Each number is 128 + 32 x the weight over the matrix's rms, rounded and kept within 0 to 255. Layers, rows and columns count from 0. Numbers have three digits each.

# up: layer 7 MLP up, 1536x384, rms 0.0718, rows 448-478, columns 0-63
# down: layer 7 MLP down (transposed), 1536x384, rms 0.0549, rows 448-478, columns 0-63
# gate: layer 7 MLP gate, 1536x384, rms 0.0706, rows 449-479, columns 0-63
up448:103134133119122089096105102163059140041113140124115158117105121123075127145178153196098139100110146156093154121112217113137102103089152106127118152125114129119162143168110103150158090175065164
down448:071091076155138090130077098097152092099145108105169174128144176101119116142081139121149168173109134101092119106119103108127159126180110123206104240091112107130190171101092139105104134125146127
gate449:150128110126100111132105161117115087074135140111134132132112115105084162124131132130156148025108104176134149084157125119148089115138193103133102146152148172118137165125131141114120131104148202
up449:134108174114167115072127146128101166132114149156147111130106120164141125117159101103116184109149161127087115139168159112088127128124096160161115136149108116067161142139154192129167126124096117
down449:060131129099134112132100103145040130128126100120074193162111139096108176114174118114155197126137099138153148126150134116144145095127100181139134165199149154109156131081154126123106115114137129
gate450:145204136160083102067080083129076106164167089141137174092136085127087112138132180143145156086173123125146136125106112109111128066116091149100135147141157121086169165094122048110114150121151141
up450:100175098138074151109105211073108125107147148169097175126188104109224164146164091156161106063148167202120092165205089157123121103060119144048140130152109134032132132131108059158095214136142135
down450:189096150154099151110155108112078075184151085131063119097102088158116190124127153148105198097172139162150126231156081169106106141117100141107125108144107136120134133112167135116119170235082111
gate451:176162129114123116108116131120096119114154131117093151108112154108153147113147092139204121058145136202095162118174110091099075114164163096160091185084130122094126106092112170131140136123101105
up451:124167168102097147101124100161117107109181145089152142109122075123140140181139227154132085125154166092113105143134117135125189108131152133125108134117169122139074122161194068079073078179166132
down451:141191155199099146141136145118155090092141097151126110181138110139106101158126208119102050158124108115180183141111133120136178143150010195148100086136107136155079137106122060084093170162145107
gate452:151135109134098145122109188131069123173127100132135164090112188111057150187125142088146161132154090137121126142160102142128129093202125187197093145110128110121156112180141135082150172079076158
up452:204028085173135114100157098083092148158144097116151065115121095128106143175116106090110168153129109062126138121135151148134134102140136144167127139181159158113120166120157136136147137089154131
down452:068094088165154141163122086106153146143109106123104167156083105101152124122102139073162072090093129089152149111136163144089147094147112125145151152151097130078165103131167122118058119171188162
gate453:099080101143135090113090124152057141098135101121134121192148150140133099135113098110156165110199121163139109061117053103170136152083050185121204134095054134132143169156180148133114182157149082
up453:078096162076207094129101132136149152135131177075142140108130195125176101052082159136179132128081177035206141091123187119110172159165091019147108109182127139121131113094184142160130103107063138
down453:091135131099185128137149164099157107205100203131110195113133162103122144094145166153118106148081165137120146094176098090081158115112138112106093158174121164126181071079066083132124140183096105
gate454:146127126146111142129125136168102108152148087170140096120111127096067140116078129127137125074164120100061148141164133163172125119134178073097131119112153111097100166067089131132137151094154081
up454:100178140074126122132138148158187147096154128085144138098067134140143175117136119134119123131078118154143108118115135094137109161050128171106088156142163108150135091088107126126091184136117123
down454:105167166113144154143139176109104140075158143146106123161097091105110139086185159085081120109097121125112126112122113133156112202069149064109100055138152131078130115093171107134116154160105152
gate455:156118059113106088064058095140122107088142119122096133148097144082186133147155097105099171154131085144148112092109158099134094113150098120083110133112089097095122166108156202063209107119145135
up455:127190184072116165157127120179160131163141123146164118064177165090106160163084158178134140115166129081093108149096127172152109124084140111133107134171172125134135110130110105177126153140144097
down455:076131133126122090121108145140123102087171126184126160142126125165147140111081188137081196140144161149130155118128127108186109129161126113086125122137099156138123154113147124122138098128159106
gate456:107133188107060132089104160255187118079155118147137110163154186075187096098171139168131149132150146129133144108148077131145102106156079145183095149111162118113119138124117130134129129156115108
up456:128139119118123142131154125184126143122069092071136092115106198092097098126152081085137136138077127132079140111062140130154122119151131139124158175079070130117138139203134146085168101143058120
down456:092135080135113127178127148035089096162136173138095108098122126113144158131138119097132163124091130149150139116132148132154130132130136129187097165084127160146144195111121141131143112157150142
gate457:162129061153098142136095197090145127118083080123142104104131184172112100145123161120197150153119087156142107079134123136135098134162115153105134145142141112109176201091115091122125120140161166
up457:079137167133130158079116163131180137158132108080114168129085115147122118140103109092157124151157071072117071133127095148141165180143072136116214137108127091146168158164136137092049145161113115
down457:083150130153119092150112089100125147098162165097160092130173159147162101144150110152117099140105140128119107161072137122142126102129126106106119155104116096110089102110141105154154153064175128
gate458:181096159169174123083089091164106130157110093136098096179140127155148132113130105131137133102129160134109255076123080067185182092064091098074109172133157166097107107076121131123132117110144126
up458:135098154169124164123148131161168152111104123132129085151152114145146125115149110186130094117063192099105219100110142074182177154112098144112115112175212074154108132102051117139112096138109189
down458:112142119146148202123147053139180170094123080113194090095067074132157120110152113148160145153066132192102147083117177191136105156149151108162141119143187131131088078102126094129134081152071125
gate459:168114116131090077062126159175146123148131100116174089194052169054130149158162147136104143153131102166087114107105088104144100069121153127141043170063177134107091143161155118190162096135122056
up459:114138128114149117137115174151115092124117079167077151210127195144150204081134142119099136115142150165152040139120114105133104143136112209191116136118155195154087193120128086143170182175181094
down459:135155157090186055107086139178172140126120168149104133187120138160157073057097109083100098193070140151099074107119100118099110108202150145104137150134178131156166151078143136190123118130105121
gate460:066168118168157086115074198196139097111152115131085142123101143134113145103105159142123163111168164158086147093071147093119109085093137188166143119155109129106118141121153161109129155126129124
up460:119142058138115085096122148124054145068155143113158144171104116130148137145198148141093089085054117161171144151208122119151129083174175148102153142137166091166097142129104157161177097127171201
down460:129120073076068121151116075141107149147101113114162161110160093129144091092163115077136091108110091148158120179160136142150111097203168106114102107119166135063150101086092119174119108112112158
gate461:096161122159103128125114120126101136159115101101100132114161168103145147115095161179149185100157136067143130133136172124171070115180172111111184143137130145123125154078133087108151176136138130
up461:136151079127119107164166135145092158110084167100111123095096124161119146152089184128202124115186126122180169083064127151187082095088149126102110122143124212133094182112152123083151189140129125
down461:163156124141099139162144143159105145092119158093120103150068101161082172151085127179187080128155093115103183113094164148182150194133164112097106095120174147117145170102129114168127177174118120
gate462:144127153101103146071139122128129163109087152159170120171137097130105172125127179093160167180120112102163087152090099164145111108100116099188128087071120115126084159107129119097127159073152115
up462:143161103110085161059137143129064091144159145145120145126140068171118160124119205092141143081178134139100138157118174125109150129133125140106153149119153120124163142117141117145112146096115165
down462:118140112084092133141098055116210136104093101114151191137117165145066145109106129115129102171100120110173131131117108155176129150115151088123113121149130111140121127102118148141131083103138139
gate463:124161154144143081073106145147072152125153082090101142087048066154103114153161105117095135082090106163077175108109167094092061129195116116155079163183140125097128114120168153126147112122114119
up463:136049114134142142143154111162122108157106157099127052140140162104146163144112130191168171150129106161153099135184199114124111085091121159105133079139094159085091134126091111107109105114152091
down463:167113121157145158124093025061069132095155090115126157075133107147074127140122181116067165091134095128125169164082141145136128157122149168123115185146121112132170148140111088090125090144126118
gate464:166146123105101096153096159185131154127132182142106131144133136126124137092078127135193148125138152159093120104131136157131163108179145136137115132143112115096119087120137080117169127102134115
up464:113166100134113092108165132101154176134112104122146082124125134095146085142139083124113115145173120168130135134130189159139130118151209147134114139069138133148125108192116100132164097149150139
down464:144135138091134055099144144107123085166095096150100139105127139113162111134151215156110087125152151132170126142100122116213096184149123117191093101120162130157150106142139130170087133128120182
gate465:134083102155135117145109099069084122035168083098086177128110176104112113108133088149202134109149139077155163090076110087141116130153129109158125194087131149080101137165163137128159153165083152
up465:114061170080189099135128188063172107069140166124076128172112135134118161152095158099177168185141087039164111128129129141080129119136157145162132136130105118105107106121099136121186108136129107
down465:104125134130173136099134133102119118050116139101124088098121142129120151117112173206149111139164152076154178128140145106118100120121129138159099080078105102102113102176139134124178096119159105
gate466:172129146149066103116063188154153106154159075093182114130142150150116138190173136118188152082097198065164191065125150077154147133146148073179164229110149180097179148184123154061097198155122119
up466:086139066039132082123135081031099142211158115121151062152121125142123132099136144182143112112189074088093152190120161115146121110200140084114165081116072100100137115190192109080093172072151179
down466:169191080128118085105169103084098152143147081102134107094069144138161137153094136095079183176120126084103157192130161084064164128129138165168188159130093157146111131153110123114151150112114129
gate467:134196137127101133113140159153131090166166115151084189110059109146145151097140143140117145122147145086126115096089118120131110134153066095139124139109139141153127146136164089125109115134066158
up467:114130148127120085151127113145127114155113051116120145124183095134159125083117077113142126085146141106115102137117125176111187164087072141121124115152089091122189171142129147112080115082142112
down467:127085105173158083126103103139132129080102106112143142146149109075141113170087139155116104123134093133129162134159150132188146124190203169127093126144101092116126115166130159164197140158172107
gate468:158134095128134138144146116158087133092152128130144099156114101121113184104181144107092139079101117100159127062158048124150098055130094141121083125083156175129159136133143117154149156087137075
up468:173142127139176217142160094169132128129098159085144119163107104185147132104117135104138140137071134116188106136158048105130070124138060155129137108143095163158125125162079106174146177107127115
down468:201061143095141112122166137154193150188056135117204092134115109192100151114098163120104112187086150115120029086114064152176127187104108101120124113107144127130095108117103120171137157182104129
gate469:115176095146065116120086134152134116163101101131136107210103140160105112159069155125138137098170105126152152113125119117116147100084135099149185141074182232102136163155171125108127152071160091
up469:139131146145182121151123127123104135126144129119100097131142092175148118193141135101112128153133120135144163129131119176118050114143072106153109119129096131116141113114111135160086104082147108
down469:168132163125135153143083129095074120149107193109105164091180149099128163120141125097148153162104134144115156121145148130127091129114166167134114159172073111134120136119117136101053150086101132
gate470:168144103164190123157094146084081142150147114071136142103101171124122107154159140141127102091099156111198134113125124128137136138160091083129108114163215103133132162158157165118093153145116175
up470:126159127140100098107098114124104158082081095116123154125155132125059086108126173136124157136150157125109142130112176095112190106107133133192133154123116164141139139169121081108126117082127192
down470:153136131131159132154133090134128117155148141127176135150117135116162121125153141098123093114121093159151126060108123081121096131142113147136141122122163135131147109146143135102146109171085068
gate471:133168146106118140137086187166183089115173145122113154113079161104118165104127181120174175149129129143097136145121078084164125092108161134113111176142104081068133142164152158149125164105115177
up471:120158154126075161088130120175159148121093106123091110132172085144082104233115125112103143115098151092175140094104133128083064136164094160140127142087101190142143123114113147101068119178147183
down471:157145075151129156176069137136172129072165048128169078191171153108127178085119043098166106140153134114153102174119085100120134065138144151159097229188101133103119099188152130115200147107146180
gate472:102156183117128093119090106143122120003139146109104163130074146052151141098122156173067118033148181101155164143152111081174105069148170094170039135098183124075117108150150153093139103116138082
up472:038173116133194170103142154201190136115167182113112104137101173159079086112102134155137121104166136122140094146106188170095120099092138114108117114171178139100084106143089161149123070165127159
down472:138117085116110059176118092151134063108143121162179169165139116198138095111149174134127166150088098183191145080065126144083180107131131074091167138099132145170148159071119100169075135131152126
gate473:081074114137113118070134125134134155064182145162096111144162133068140132105115092098135131103124120122131144113133151069152086094151095132100115087098141116152164138096145177136162154141147081
up473:142164138087146145091184097163104145111215150191099137131178041100171148112151089105161159131145098147163122118111104123124122159172133148107141115080105105171082116141100197132148105101131161
down473:099138114154102201158135129141133120110134145088118137122158205073151108182167140080075103074135164097131132115069099103184082119196138083133119077134115131124101110097136172117166116156109141
gate474:079142162115130147138130153121116110114107089178127082113172133144101118122091138083134153092113145116092119119147092129132116121098060144173130129116151134113079149077127168103120139085079139
up474:077139165111127127136153131130109162120127132103141157135120084075093154137159143093126171146166157111119158172118137082109159106116095184154094106206147084136150186154204181150105131158135118
down474:142090079109164128101124085123127102117079127127149144089158142192140142091138123027173107082191157155138101131165111087114112042065123125137124131188142101072124147135156131087171218122072181
gate475:196135125116109169144102102125135105173105092111113087136123132088174102166168127105161139162165110088093202121106126100183139100140124110106110213096141096135171111148136140083191078125112122
up475:185102132173116104105130126142151165220112128128132164110109072113175150071191187174149117086129130143125093143167145151084119137167125131103130171099148107090094080105116142125084134110147140
down475:170113110175133132094084135197076121163143129173093099158099132131112164136181096158082109035131135121121125156114118195119099112110110119081086098138157125113160170045179145124123115135148119
gate476:146082141175121126134093109109159117140102167129106109089132139129185143129106104137122156123122145117145081109123134145194093088172128164142190132165123131077090125141161141145102175124135076
up476:138145070119078130121133143106101101130150155084123132094142143112095166167127110151134163098144173122160144114131111139160083095165169101090161127096157117154126110108136149100135128110137085
down476:122108180141100115115141106100142112125168152073136113112182123137108103138112095175133157123097144107155104054092158141156129066130164122127128128155100129123087130111196103108106179122175135
gate477:146088095157136185095125178152170148122091084136163179155116158097110099074127136173144123156112112150224153097178116150112189136099124103122149166072097160065103096116143181121090177113089144
up477:130130145162193085113141159125084094203138122152190165186094131122129149144175109074172085137228145081126124080121115084122147149071056147193125131106135139105113169131174143098142162086071144
down477:137116196093198100133155222068176109169125116135145116083114064136122151132128186153130119139206145157188178123163156110088173126120121151190188114116094173176097140178155121142117165176129170
gate478:151148128124134119192170108112152153122100118109111121134109156163138082121140123128183127150107125114143127117077141157162159132092126141124135145106123134108080110093116188147112139110128135
up478:086136058153084139121105185094117114135112157101104121082139117132139130128108097115080054113146138096139066167172144132106128125151141167101114074134145150172140109084103135161088129129144123
down478:136070120128111087130131139089057141138120136139169098125147106111127207118173170163047160090112089131122094129177100118160071149147155159138120074098132120122164190148124105121135132168109142
gate479:168112148150141136188105114100119153076133085103099056150203152092132120144062120135143134093131134148111148132113110082150129126115095163083118133179139150134135092121102135095072132151124101